python train.py --num_hidden_layers=13 --hidden_size=96 --num_attention_heads=2 --num_key_value_heads=2 --head_dim=64 --intermediate_size=512 --vocab_size=2048 --hidden_act="xielu" --norm="rmsnorm" --norm_place="peri" --norm_eps=1e-05 --positions="alibi" --qk_norm=true --attn_scale=0.125 --bias="qkv" --tie_word_embeddings=false --parallel_block=false --extras=["local attention windows", "gated attention", "a norm on each head", "value residuals", "a smear gate", "an embedding shortcut", "learned residual scales", "skips across layers", "capped logits"] --init="normal" --init_std_qkv=0.0709 --init_std_o=0.012 --init_std_up=0.0709 --init_std_down=0.00602 --optimizer="muon_variant" --learning_rate=0.00918 --beta1=0.95 --weight_decay=0.043 --lr_head=0.00649 --warmup_steps=0 --schedule="cos" --final_lr_fraction=0.1 --batch_tokens=[8192, 16384, 32768] --max_seq_len=768 --doc_mask=true --train_tokens=82200000 --max_steps=5256 --dataset="wikipedia_en"
Each number is 500 + 40 x the weight over the matrix's rms, rounded and kept within 0 to 999. Layers, rows and columns count from 0. Numbers have three digits each.

# down: layer 6 MLP down (transposed), 512x96, rms 0.097, rows 40-108, columns 0-95
# up: layer 6 MLP up, 512x96, rms 0.24, rows 41-109, columns 0-95
down40:544505581534578451467464507475561502495528519453503495467510458528417510500522509500466513427468488453451438511515453518479499487525515448534556436592458522549474464503550544538497521507520541510491526493511539491475532385501506545538471476432532490489455467506499437421536474562534471515
up41:558571472488504492536452491473526392500519487562486550490517492448459490513518486485515544581501501532606552502540459459511453508471436541495529450486522476608481476482447461535487507575489488552507483482521542532504476456535467459497531469530465498450478485519560561469430486581573520520
down41:471558494542471485543512517484521519484576519495467491479527482478520464556574506503484534510538541540529495508469509511527569462499561497441519517493461491567442514557448481546544474541444496534459534511525439453549476515491497524446496537549441502517490461557481491496404476532583489541
up42:449439517477528519513519536466526537571447443483525512543438514488460584577540484493519524483524499537585473561514481504601463409531488569584477447562401525502502518508492536453538462497537470471570576500504522473488383497559525472490588486550561464529492528408530499503549489504599505529
down42:501423489546514491486492521502447500492467411529500570435534475470535501481523455456562535505556465492526514505524479521558531503549497506562486583516496472379404535471521565471481505514541406459473525530566439490513548454583505522555541540523546459521498484580534494460520448430550532534
up43:492535475460480587471501504476421561512446582564524544453508503513496478533464530547515498536478577503527594465487489476475444503447526490533522518494563509457495523505503519441520405507452541477488460486571476545438511424573473580484524476530493455593559497459567509534504475537465534518
down43:536519456465449419487478473449488521482481550496536511499509575484493526478423540539505419448576581487575550491499508444527476494501516520455440519532522569511487456496496447466528520548477465482445507465446497444486479467547481490495491523591510479501494567490477524541451435532482512499
up44:492556498552474448457491502480372470446486543534440416508554491551603494482436531498429498501504553558485538515583501481558474421561538541505539480541496480515454477504534600474516451559553473506500464540513586493493489480484499470499484461538462530508508445459504533402579515471557501553
down44:581513514495544496512415562504440502568472550480400465502536519525487453533486526550414536490516521513548466486507589510479485466505531549510515521542484511522474531484502515547470556472534483484551485463584563511456525520470454464433618421534524493500490472386506461458499497536570511558
up45:475469490463507569491468513493501456503564530474508522464472468585495497433540563529544463470484536443469529556561480516539467441535484579509512482533470533550506501451484514552497473498464501453488473511481484531555517478513443485539494569500443488523498491567433562523532500452520552497
down45:474462433522489427532467473471550472530433446437459515504482481451578507487509447482498523461510497474520503529579520517499457544484512545445534445471472469586492560466443480517471527526446552526515483466492455550495452521445427471519484435593494465507541531533486577515558496527545566438
up46:546528526444489559523450474523482549512465468515534477453499468486497483527457472572441484474535480522529488498502475559511503444437588535493532449547527544492465447563519524526519543484582429506547538541499422466496500508449442437418478549464484512450557443539507454469511538483502521451
down46:495540469490437460592487608482518481501436500579535500502504539514545475445535502543566445464463496488480502490489573519453551445513517491517528547499508439541463434471489518458373533419404491530499442502483494536553511471458608480565500378518498519592480518487470513500547447552480469427
up47:461451493575485553536463439510535512471507493463481487492486585498425514544452500565517575495468507438533486438526505521522495512465493551490483581453492485460451562533484473503422543497470511503556434513516568543469588545573485555530574551527496506556517464463575481525486528536435462562
down47:491460527597509550465467479488497508539491538495546500521534472511548499463557473427455590537460466462484437441515489453509519541458562568499528467453471548482468499582495506462534504564489532513547488520481509558487550531406433471576496520499492486576548570480507479586448579483432527448
up48:512485577491491453506515477481506517420477566498519515549380498491578469500476431503472512492503535482445478493474571505546510540495527477505529536511480477498546450545526468524483406485543491588571512481524405558527465493457449537477536491517481480538501475565499505499499452518472571512
down48:483501482514424387499581493524469525430464527541476485577513504525532578505505523549490547441492518515524477518528516501592396571495520477454488481498475487532513495567520482551494514523495524569635445534515396481524447510488520568531579510489491541558485511415550491521545545507470417567
up49:531524478471455524527545518504535538550510557476452471519541494435561490404498495518497540508446483548575466529515447534474454505595520421485487578546535521558448493396497536405541557503517568482497547502524488556443459450526494543505509541513446469471514404526543433421458624439518550516
down49:503549470480438510501515508527467529558553593518422614503519474464545453473569491545446546511545522593586544445531422501495534511536479487517455494505484548526417430503494546496512455498465562450500483589431495443422494468515476567568478462442384489424538442509482526538550505518519519543
up50:476460456502499458512524464550502539490476478527441476529507475476489484527503513564501548533519498519530496445518529515507485529527450440485472480489518446479511525495539496525504494511531478512494572451506472468561517518510464421528546470435524489502531510493562470606492566487474533472
down50:443496499559511451568542491461525463495441551423486561436488474490462477499492488538522504442509516527564488448448501541525512486537437454546487420453460530440493518537477466511523513460548581483447468474499570591458471440528464532511512560506447436465458562577490463512473478497514500524
up51:479543565442535525479520484498527502541540400505404475570556510545497583505507473522527567493467560533535478520531521493455518478596455546497529493490551440594375474485469444448469531516532501585463442383482504482455418481527494554478621570524461463505537501530477478506532495521446527451
down51:552502465499539484503533523411524557456475402526404547592545538499472547427497460497560524459466453484530470438524461468525463531509541537469484472526540457498509522523526506463414445470465463575519437517524506493471500521508524490512455463521522518495543539561522506530583545508472509539
up52:490503441497466567538493537482435503487513479542385476450473410464550509451492467454513523535505479501537528479467548477509497442509546484519496508581524513445494531540458483487432436520513463492561528500496520476532548459457468478546485564563490476532547464494523515480543460559543476539
down52:482505489563390510511484454445470624485555516514471479495505479528549487541482505516527522460476435449418497516485517496522505480502522529477502460505523448478514555447481543496429512517536516539425451476471501452504457496497532455534476531536474507513494426428527513486506493491492523488
up53:488542442448500485435516515532500557498616544502479504441426463492430466502466482554523535509572534501545536478553510546519525538427586504496569474476476466494545469511471546477519497496547528498519475520568465454495500485502471431480512449471591499505395457466462484495532589552518463439
down53:465569438608450582478453462500401523470615492533480456456516533474534523534443534480509457544444552481422528513570495448511497475486444505483445564441529532582472430494506477427564498534493580483479508526546518498492459525575587466465523496464533483476447582360431488460515522477509502439
up54:524438467523485551487511472506519463563458494540554458438502546513483520557514503521516463501500542521479531499477538533507505503469491484510487575488506587533475581466497468413520405508537477518514459499595465402464532452468503604475502483419499433539465445486539472489465487477511547465
down54:504492523534457527548478454543464511564512476524533529498529518530416519503485482518508483478445556485522511457476494427514456587519468437470526512417540593474514621441505519506478435541500472529505487500502503528447505495570526511477446466438476551486518448502495505540492495507438563522
up55:526447490469574446521515426395575557563538384453533474555452553491564454593456410479446518465426475495426486559502515450541575513454497475494554547489502373477539480494512520449501471459505507496485502468537521516454398537430513475533544542459520499521517559501537530456445554552476458567
down55:484545506541481484521505426470553552491465476458498572488456458533484544528545510474504492519422507523513534457533488576461614532516526497524563436412478489507540507519543510518487402505504548464450475526453566534461514516465538356493422454414536484459453577519495551513454569469486474489
up56:459544550447484418500475505534439556542480516510494540429457513464475495545486475528441560519538513476488508445469525452531486526502469490542536433486456521495524491484520492482480479523511491594564486432495548516513480544498508454514528479495449489459502511475482540493479535555478465553
down56:503495484477561493438501519454525471541413506504491518566525414525507448491450472471557541496471514537567426437527543535454521489574521554545495434444485545473517552508512480553506513473488455539507484517467453503563503451502501554540454410446429546460461513583533483538486563487473469466
up57:465532528448488553571529500459514545388477460498493530485533454537521474527472531534449555570463490473486474457580470559493531446510488501514433510492524513518377546426525448404511470482493542473474424507484485500496538508504461535498519490477482533465519550440546461406537471517464424481
down57:507499457484471426567426530448563486536478529486559477499502447533552515516488520474524454441456517482454414543593480475476526469509506483558492476481491515449545559511518548514464504540497499521510423493455483514443449560516492444480579540473513596414505504645478462459454481523392452502
up58:549446494541504526533557498480529516489524513574455442487448505467536570569487453492549487516487527482457533514445482589492467494537439506509473477450503508530466507502535515471489482528457465462488495491505487504460552487495484462449507509512520452524534476564510420501501506422483475459
down58:554485463463476434523438409517499491504484592444510504422466463491418486441517503458500485551505576513520479526481481609447500491433515523486478493529543483546516436518514443488486521509488502465536507531500460471517514516492439532469525530481432507517456475547459397458522486441548495496
up59:436543512511499451501444443586539508492429450548489454508476506477488462519463496446425501530501510492524519541533564483475551468504530549527500486467400506481484479503471542453430497601544506409533493494566538540496442490544533464472445421574427523510586526509461412482515426512483459510
down59:540516516510468505476481519573482539494484536574541508567528539520525450462471499524502466549513546459497499434430526472469494509464496529547486495519477565519483587521529553526393485546501505504518568521482467490484410480549551501470580476597510506516558538385456539535534438462506485543
up60:429524494441404553473472432500541445480424533575566490506490518421483537546578573534548561531548494483543508505446507474463453539473446502483484531488484542440483487492507464484507542570516527541490475516439433518479458484498533485502533508477505423525484535523548508549477464555506489422
down60:490470545503484539532499451476440518469514538525543456506456453474546541488578536512435542489495471486510503492411521516554436481477521553538443439574562522429500456552541515523436519475548496509480562495483419484528491471441512470419547477493493515471492535473518495503473493530470503521
up61:502512471479519459458466485495501584455515540549443482473487556590482461497469447568500555474409490451401557451443567474538466405509514485450508529447522543526500463492396509469482543568516500554570497505507495470400496517501471543583446474437474456497504494457482540507495503544480430526
down61:467477417562509510499495454480560483506480587457427480505501487523509546454475456472530466465532453567483474516482526499488453453596562556472490486521474543445418431545490459475503515521459525468556480516505513473550561456444495499510496516462439423466473413544459462566540576599507462466
up62:568548478510458540567461489484536542454528483488562494467451507476483519464512421472440585482472444498437602570529506552487458514542489517489494541433548515521518519450495457545512497449532502481502450486522548536464471540529516525571465528452458530464424437478475509530502351495531462467
down62:461534500454485434477500490484487476495483555476580475496455502537520437476468510509485512437530522538482460627483452514454514517574447552494527414454562491537533516515503508469525516563431450441505492495452520488481501512533471461509564488502463467512434515559456536499420555480518495522
up63:509494477530538493415492527487477535397532522417567540571498480551532473456490536519558446521491467557506492518480466485558500493515491417527443540491495499430497480452478540519524497505488553561490430553572401511540553417515507471480528519552477553489521405505516509418533542450544563561
down63:456528505508493500475448471529528506515481504478437453547516440558472484446459480462569430552506515548541478507561479517433440464522536561484480451541521549525506539569556476457523524457508492524476468576542487588502508483472539512531489472463515527521526522469485513452532483522483476480
up64:514558463568494504541473506452480497496525519501508475503469510441412507487520448543498507487476509525481560485486512567522442472533499592513527535472573428569519540483590505511536525485499425473548439440474519500512487520484509552520541503535531465537474535543614458439486501479418483532
down64:532524526487535520563461450522473461456505534516499480433408510458438525527556499458531537567479590624558500550465478423480449457503457469548463480531475507509520500519544453508495572544493563480539514511445504496523535526475444499488495494499434488567491528450470449473504545488472499557
up65:535501505491540423545519554507541466444567429500441474560505509556505457470473551493473513478507502426422499513514526485471516514543402543602461458528436547582481461518528525446518520521491436458518496475395511524511479490505447463554530488536409464472441574466567514505487465452516487525
down65:521493540479527516544419576521477471536450485519514487474527453481484476536470529433472483549421517518450450493415554447515463507459467520562559471447467445504498484510552533510413496571515474480460465467428464530492518466449539462599495462402418500523521462553528553522508469564522506465
up66:439461370461439467429422513519461515545591547526470459488470513430537565476460532490427487479535547582505520426463426505586455501487527539417505503498417407508460516513427610469539451513506542490463466529454422479491457559448532521457545526543488477480497487429523510516445536492459518470
down66:458452547459564455538469488569512527525571492494468619539443514482478514468502483446473525457517525486531476466504487523445509477471581533548456475526479522543515483499466497490630536449525470461556476481480431460517578498530523506539569473500492497536499450432501517481427462539509574559
up67:468466393476469508484547446512494430527558519551518456423538480531520488520475497544546491515491439482442470506490513409517497502463464485508464566480501541480527510550483571497515488552568584470441462475479524515466469546518552470502506516494492380530486485449464490544536508542468528566
down67:522498550519485526498554487522426507550477571469480531499517434543494519497453534529480538489529518567503414546447510478433438462455533460522491489493538584482517526464487456461519512532453506547524564444512466475459538506458576496483455523418536542478581507486527455482468465554491535460
up68:492467507433492497505511492524428578480537483515540341513482418412468514512517479455515545521465564476491497575483485484511501492529498573454543500527549487438445557573520586493469568489395567493493471507529533460513470453507491454491433525498445531465521589475436474539541433484447504495
down68:551495515511518511493540549509514488518456470497534555515531499575474506523563512476562494534501468479555480482462499532537583473499531492479525482545522521539523544506492468508512508522460538497427488527450515410488485492493517534521476529565492501477492540466472523502432502558472490579
up69:531476584456463528578478478461510523507517441512487479446468557471524429523526478546477562502479453502599465458421479513558473474511502472496459546469456518517510594439392474495439550452525507470523531522494510511475496500459487528586507473560434520552564495469541526541499527529485454498
down69:492475474515453491442482539474469559534486515432417556494499477529539545493553528514501508545491518464499483445530576540562432479458420528524440511497472438592494424573480498506493531423484534423529510551540424487414526529495514477585481525488483414485506514378515515517469545498580467484
up70:539482525499529525491560463567455476443513514454500552538527525494487517551491473524498481417570525497510489450517474442458465452448516476518440488509450519553518498526459467456515542543527475452469527546499531418475619477523517565523450486505500529489515592545495483464491413533491542529
down70:521530479501535545459524502535500513483409491531507459554535464633510548499491531464481424466465484511531503551497458498533467534505483483426468422477559549512510549537543510525450531537574468532484482577503530509498525425525422520431432425451511471540454459521449516450474436518477503496
up71:498493500501475440463449465514528492402518544502513509483468582440510505473531524432501516522522534514457439532459505479491507446468506507517497501478409480485497530575522513489486449482480507479441547538501465469436464473482543507609485566516507513444542559501486522385535534527395493515
down71:480532410522569419465510477479460507449568510477428533502489570416486487430528521512476505470473529561474471571456582521446520504498464502516484452455486492481490480542505502467440433539528530496532509487504429505446511498502470441509489480462465516479512521436460519444463566463440520511
up72:491514476458459434446462511440507428490526471445498512508506483487479475501532455492488572500516541506492477532452529463504456514428492539514522451469542562543567479500550474486529483481459539489475577430453551558425527542471492536443427552521473522511528459491501498488493434487510556555
down72:510526475455457495506510560484512506504553497475489515476490559447555496542512540518464500500471444540466435514497519498484539516441515536520515449498535538538486523533447542538482454482533530476443594433482505501533564519490478486514480485524444516478475523448506521476516476518534512536
up73:508438532540509505538504458530472466395509441549547505511545542516504552515476479461535547538522550543508456454460488424534564491506469442459509465477419550484486489536486571451544529498454515506487468544522515426461522514465530492514467489447480464463510564514490541411469502507555514463
down73:497521487473516474516470494510487481524521491518496524581498516584510466573466509529505394434468517507468540479512446464500479515536503476436543451461471516504463409498574505515508546485479467428545460502550558509461471546505506458536533492513502487510527530532534564531564557490507454405
up74:457511521509462525462516518565476573524499489556420482516463567457500510509520497461539498545508458519495531491513566482476488511480503516451492492469463455526466450505508434509473522519519468509479512498541518482467444491530518502543485535469493506491444470525443445518525513501487437447
down74:420518488430495480489531519503463573510499532507475556515531552462495446547537482502445532545483620478570446525489499487400503412492465483472482446461514568545450500474513459431510495543540489496488537474496459536489480577478437505498507528499574498487473471535488474514476508454520527512
up75:487475513489493529504517475521535516503508512532521476436492590465495566476498459530487454442454518487491507520447465520513458518514447509517471511476555478484540505535448512468494474456448506511495494481494517515566479467508485470588494500508479491474412524498532512498455534438507510493
down75:429494505491484440516414494531537508592549520531538492500531448437460520554508538555575504478507502484441472524499533531489514488468492399549511528509461468551471511511513487437548493486545475557543515590470470489487515465461515534499546428535488480555517538549470479448529461441484511552
up76:468512523533500509460430485479590468549471456445505534549445518445531505573456498490495491509508497463558526441494495502449480478479460479500430565476495504491504549519538498483512483504469533519445559492465435449519524520540560556487514445463537499511510465498538507508507489496519509572
down76:473474494508558519533552488500489530491512449514515507474506447511494580478460501499474485578574461497553424440480524526521511509501481534484478431481478532445553471493438501456520516551537481542492491496482518515439487453520488502485561460494501454486484589559562515489513461500509564534
up77:499416481514495519506503515542483518471488516507512496429506461471516516451535404510449525502505506443451540493485515488456486513585493449472515537465540525560554451515488458523447534508475529488507495450499550500507521550488459505518481455497485524565458549549500525457484458452504487460
down77:448539455530477474498530474523538483482560432526483541513506426500444526469474472546510447476488456549503479520486481503480528516493515470543525533478514461465486542504493493524548506536547505497474463512497542484506590438428498508422516420522445450511503499518518457444508520486488486527
up78:494471483526490478565517516468530520436618502469501437454566485456453450485499465552506499504482482561545547505547498562450465508464568520490550460462473485537526442615484517505534518446535516567496485475524550444502537535518454491571454528503519510532446461472496512475540447526451539542
down78:538451524576524523584509484472493513564505480451522509499512436448437474516486541588510533569470491515480485464524468511525502540460529520484507511454610529481545541447464488504516445512459466499526473525518458507481521486549549507558482584460476541544456475521463434512515500431505527480
up79:473478448503530550451454457540470468540519440520506487531580518473491509510582505474538489519585457505571410422520403544455468523451484457450518527467531537474441506498437481476557521519490519508529529531517494512409451519513541479508529483454560614555455460476555555525533558478493497472
down79:471485529533430469581446578525410495514473588553462505535494429503562481495565491476553499490531477426508464528472540474550469498468599469485520570543522476475478452456416444513501472507511495508472472512570519458493498464490526468469460459471467602550521472550521502527447483635511468513
up80:455510495492442506493471502533599538457381545545555533527494566523513440474528516476495445485523578438451431471525534497501462479460508491564543569497535498536463473430466518506477517425506519590530523443522487491522527457513519532428522490505494504501516457519498567489507499500491516486
down80:524509453559497505451547512425501492508526492474560460512468502484455523522514477525502522504489480532514494407555537545475469538525544458541457556562501468520468466444496483504515483448442497516523548501475455477468569549523555528516531446501485498523597543478568501500465486547589482554
up81:397505513495494522468516480504508484555448461490508469466490520498545464480538517481503454512586568492468477472545497477483505525464539489528522488408491491487510498537516500513572466488487484454486513516487485455515508509461498467468497466419500481468519478482503444523514484525508519539
down81:479424558462456561443606495464501489432481534463443474470517525513458466478495510473503514518466485543567524496514521497536473548582489560474519440435509492511446464458463549539478520451560503410397517437578559464514480494440447435488512545460505517535466518601495452513538416534466454509
up82:478503493539535554490500477510481411551492461529483514438501468543497467507533522539582513500556584531511524574458524549417488470428522530535414459536526524500488447505481540466545522446515538525506573552514524466456485459521427486499474514487453510553511489514437510477477445509529489466
down82:517437491522534471555515492540469530448520541464506468465492491482499383564537470455456439448529565553503428547486493462406447545440484523532539461423518532566527431465460481475538480471526512445533556449558462440524502445529448466467465520455456478484500458568426444497408496516529526559
up83:510467532536430528551416543504420547544481543422520497548521540461560503465487463542568489478457489502472547517567498572468460469477541513514525456542458432515509461478559521386587510465509471498524594508496452569456472404444493521461446471535513520558514484519501485499492479548497489591
down83:506530424537475464493497536492436531533500507558461503521530375562501507439452461572529501526453530502499562465541464437525552476509459475407441511486546455524481553544489485464554448552482514509495509467496499440518470550465456500543483533525494458528540456410485518488513504565476459475
up84:487510535504492498501445454487565483441491491486511500442448539507576443520480548485482500538415568505493477473467473443603489572492507589479488543500480456475563502423515454500559549460562470528467548518544557491498527472561574517476560508452475462546541416447450485476537474448518531461
down84:486526477537474577506484558521468492492553500454522492520550476478484500542546571571517529494407507447457481450481515452476489484503477459466557502508560507510586508489476518527523538461514495571524564551538518527566573513540480438527456482513519459511464449513456550494473431503511483487
up85:468572427568514497492434461425580545512497540526547508485462539555449547562484490497478533523555515500522527483522542461580524425440534592435508438447541480509529507522494495527524522426482508450540528509569520534433550537480472473521489477500497498510502517554563506486484496484477523479
down85:509511524502529535553484469493537492504472496493551597533525566524504429460505468460549445517510504453547507499567518403468482420472504468433472527457518531497422479511511517538493630472470562486485492507523498487539523497489477515523509475573558473456534493503539528511477495466478551427
up86:543450574491519479504501434539417497440491513476520470492528549523497508561423525489529475520504427513455494493458469511551487426431524571500503474540502462516519525498492479542515531567456515457512466486522544521400438517465510375553481563496530483493431557500551484497584500490476442502
down86:521413489479535465464526507533428526450482511457514468504518504496493513510532529550495533516488560538489424453475434523483441467520519548478517476515526446554514558477462538469502498523479440456493558504528567542439576525488567447493408487494551481500495548474500488425486516481554466448
up87:431495543419540556445534573437533534501531467493488540554496477542570524518469493540474523462510545489571527520484421570520493478492560524496548489600473526537538427488488507532544509453543446534537465532591518488513513546566477504530435551575483466546439544494494511491470479476408484501
down87:509580497487448521428531527479493438498505455453562492511519474534554463539447531585542492532496489470521519492514437456474454540518506522492503526516444529433500515461495465484528470459475552575526488502579496515446468492547555530541520506507531443544491481508433560467451454498488555428
up88:452465475492445501462536529491530458447466442510534517504525518499524526538580505450477435514477461539462457437447541578517525546494501504518492457539502465475505557531507454507530499580610508482496556497454535516437556470523486505496466608592497558500440541517527538476509547521494478506
down88:428487515507488561524517490420571478511469432501534435459497543523470475566530512511539473452481527517449419526520452481517500583484510506508467537566510448469446516581554465534505503464536514450474466549406568518472507533525487497479469495497521483440442525581504555490535546492485517483
up89:483534489479517429385479525427475554548511498522468486472465459546480515501475499523464476559508415523583468433483537523523546525449487486540527530546522532582506515504477489576546496549407515507480545444526493512486581480537480559408499474499512519495500455436462431558590491553513545473
down89:479502499546497538539504481451462521496529498504521475434462481445580611479483499493520497574501480542501491520483475525512445457439478516399526478527479560465485542598498427517435552490447509487557580444488504513482425511464560560542436511472430527500473429487491410490524462567525380440
up90:489431528455489486574561491523435424483499432472445486530568554480503468515445541460450501572506506492472481537499561494489507518497490544479488485528453538459555581466518493508542533495576567508509507421539560510506465491476506512482489483501481582547503518534450551473490510529557468476
down90:524521471530449524538478478444473402509550485458423486506509492519458539507517501505562471531484561479500505547465467510474523521477491467483528461522564468514450452497513546497464522466465493532509567484520537520544486449440468458489484471467489479537450412557474446551458495561468448489
up91:520465489476549547566474484574523485524522553513549502511504411529526555563502466483487516544459464520455512468464540433472522515515506410476541503576478542459491465565491506524514513452486487443531448552492514438528485444482529466521555550545532480517537508584467533566529486546533507511
down91:475518500524425513594550481594479541524501495458535569525494439534560513508458470513489559441552521531523484487523439502487496532499443426536451495448484444541554494488434495500473604484516503394443514473457506450437523480459471491530453462499485488540512483564440474518540521597553525446
up92:486512514524558499503487481515525512464482417580585479492503433493500467500496523537440433438449423473423548527539437500477498510513535538478577563586472484492508529536480499496497456511524537526454375496495454527519517489548499478515457559478534533513495469495477540548488540500552526513
down92:476473502552498482497573471563493512459428456511588537411546491499510479401517537499511529514492572541509411564489518484504531491489527536526483505458452519470466559410516509553535529498412535522539504475458465526509478597509414508505534502542489473551509481439501519472539494451492485476
up93:486449467492532528511442485515485436485514479500530482478578496496563536477562490505478541528475430519529397513522529447499513489418475502511485508490488561487507521543416474444520496569432445511465496460540542564454554503437544502529524583466519492509451509532546419445406482521541521559
down93:474515547450576542520533511527532490468486488461479435437518539506475462513524568492512509514487532463488541465494499518503523525494548445526507477503478501501548551562472532494444481531439402554549485478571506465562482521421479500522519529418467500445528510521516524441504449460502545545
up94:531502483512568496499530480474562522497508531599512526404517507498461538539528487502458537502552522505447490558509461530535517508518469455538541521555486549497452532526530528535484480452532489529505549448607514409472455479525507513585452487487458497480516477477540442489441479484600535428
down94:505469493553535583500503460511477582566541562518540534505511488559458518503525489427476448530541477582478521565495457392518501465493511576448494551480493524451452453510487447523535465467431528484470558527574551512500523436508441482479559465462473491562538504499554533494461496488459514465
up95:520502491549518526562448497491495506529442474553474517513446497474543410501523541484465462504496475505558400539473503532483504469532504489487421517540485452518498503470530520471583458512536529496603458457558538515518488519517502470496570464491552486477567533435447447505570455488557536513
down95:485477509459537408466547467426532489494483525488448512485508542513491508470475480534533451446526498484508606560496542508475489474534478508473524559510548509408578467527459487486481508534503533524496470470551532465460503526476585539502480446528563479491524461589574561458564482526526468544
up96:550492573467487476536521472520504546506546456469550452486524517575450491521472469541500478567511460564523440438490493528548544528522528571524443449552507518516442424512508433483551515450505485501476538494568504519523508513465481518494568517486459528517466489520530519434447548566493485510
down96:479482467518431458464604520458525449485515458514566499499537513501459493530508567576476494498471459500511502458526443509507517475473479569505466523479500520553514425558542414559430549497484508509540474472523439482533474471500562546385551464507515531546398476456481425485514565462506505573
up97:545545526465475542474499544465518562507455547477523434530500517524559491532496476486428501497486521444472480545525515561525471497478486533452513519532452552476500543530469423500567520511480558442592527427526519497583564528544445541449467561467473484443516534502519550519450439593531480489
down97:428484500498470453543549486524485466520546479451508473475505504521538484464552514566517547465517449524457484445501459492464496467479459541446457446463538467503456507502491537543513440537418508474498439493451505482532516498562573459514547430514605471531474519539472464520543485503514454476
up98:491523555437411378516480493486546461507496448472485517525578549486470507507439431528465559439517451491418486523476525486449493437527479545471546510511502510541593469484442600453481516505487466500470461537515478524406475508463475526484451454518480486430515539491436451564465497503522503459
down98:472520464538481554498517469502531556449455509530470537558498544518490477474489492497528480571574480565445577522498495545436459533472508442469473500475506527555436485535488521483521491468496502497461465514462455431495533465471493500518501487528482525496510491543593461440468496498446485453
up99:425570523443388479478536567428393486482476407493436524501476580546572531519475472530544585574505462480461501460497491453524487503483523471510494427503466482544557519427447505468507541594515513486500462451512521459510612438520458504531461463557528585558511460540474512471597428558457545525
down99:499476571523439554557546517442440486482499468507557515620485543532460503486518484545462521483435587464428518474397504482509495499538592520528540465491424438504570543537534511487528486486512540521562534556464535543566533487508558439432483465557566497529579577516483429513577535499367581502
up100:489545583476573511496490518486522524472435513527462563537458515457535507536526491459509479606551530428477523497475567504515479554454525476467528482420497496512509507461495414498489521524470418496528514449528453563522490581477465470515489561567485475518544511545518499472527468468480581538
down100:479442525508447521523507492510466506499416477550412495569492530526529516534492482462438538516477514510534503504585512532494468579492485432512513532522481525516438468488544479517502493494473479551479501578547478539480525611406485568459494537508520585552593523466511479572461508506496434564
up101:533471455454499514408489481534485478455496528479524472582529453504476492531441510566515541450541420513514529483508489452500441424462496528496599504553538507513541558473480535577497385551458489503453526471519495523573491445525461584474502500466532500477508432465522449539506523497476456475
down101:484529457433558509459523515566529529422465489478404468530511441443517557516590435484544485555465528530532495540523519466486485577455547499439591582538452543576510420563418562531507445475536471457499489557545525551544550590505530466455488529473507517535566463551460531533576526596518430483
up102:533514536519435469469510472552442542502471496454529404514554504505509466483404488476503458533473517555516509499541561571440497531458508529501458453498493540496534531458447537527488478539488480507507483572476455454464507518450528522464471542533510572483548469522486496486556519533469545532
down102:478509470514499490511537510498468475503504511464498563486462451488480519479476509522493425555508477511526473447475557477497494470498474526461432469508462486475497516463459463541448484525462456516465479514522547520499547482516497509499467500418519507478500455641482518478454511473486501454
up103:574471505614458490451506463507537498517479466531521573545488519466551546501509496467518493528415423508457608496528510531484522490545491450570544474469497490477504545457514557504553435593445488474549534425483563554516457463533439457451563481506515481436460440516531554464500490474496520482
down103:558582520471461439506471534505470476508537559475489523522465468449519520504510488520497535546467495386520415596469519513508477579474505538424465484506491511520493473456455526572512482499472423548474559437541485532561497537553535545548473492527472462516433487485491560571538458525573529512
up104:496451547531521501452476493455475396423544456488504542484464477510471526520456430522538524475527492473494458469529510523497476403527484494535418447443548549487497572510563539509501564535491488579487479452431479440424503518521489525495445509455496505507479476478450562528493449505499543457
down104:522483495506433450557476467506475472519548441520503535525507563547559555459497471546558449566506505495491530427532500497489501494481458492489495560519572521513538470556525533548486513468497542496480526522588484566443563441499530512553479461504473437508477487475477510529505558516466496490
up105:438527487507499479530432508500559524432452491543538504579567522596503482495521530479518515554551519468466495544494459495445549458433551536516398544455448521485488511476483456470525528520492531548533501464519518486523493485446481530415468583417424545485504482592393553540441543477472506456
down105:462523506534484460497402426462489476504462523523469547556464590420526474547517501417559518457452490454500458446562512486503444491497560529522399469546531547533494502505476536503499439524454453503469462456453430537524470579443478505503442495459497454495506502448500496488526541443495482548
up106:522577458423463509463498445436513520542571532534545517571492461505499429529502436530556491488476464452483465514494505525572541490465443552518479517472470481507447537506454481471429500492563600450504584437545472513437499495495484478508597527456467495558511491537551543517462551513502510470
down106:444480496476498470489520498481534517453529498486437470597517498468460442461524525551547490494485544412477551478532427497471523458512488433508516523507583460518509480534538484507478483474468472491480592580478464469560558507532501528550540494539533559502543445586469483484503527487452514460
up107:447561433558538522577530462559501490561495489446516462535490501487498477498525511557478459478542558502517479513514467448510549535494545495563460471475469517530498440449527481520427538538505517507480469496515477552492482491456463515523466480543435447432479510563475500470503483489504470580
down107:538444487477539501429469480448597472486474513526504466509456457469479436506509472465537497422480510481543507563490556509520473477422485524479453452453522470519558487459542527495544447472447469481455444421510498529548501488478499501510503446471512500469461483596515457438490560453517454475
up108:450505526474527425514456513517519474435517550442569475515450486516529523520527537519527505492479432508476477480483553534510525479452463469470459519491448438435481556565541544502514495477563447419464451485606485476570471519543463575502441503471471504492461439506499509490428542492506537530
down108:505486422476582484548456492502479512488522473528523520536476591568514487459470456504430417514593493479488464452515512507538465497510483441490501455506466486526497532507474512535522463519483498490477510563519464536527497487492475549540469511519530470433560618518536479471476462469511468504
up109:510501493455522489484496488508567550543495505519497445482516524525501474553506513442492474529524465450509460422597469471496474568502502471534494496523545465548462557471534426507478534526480534524419507447500525525413525537496560537503511512483491488372509521436577437522540532505463504488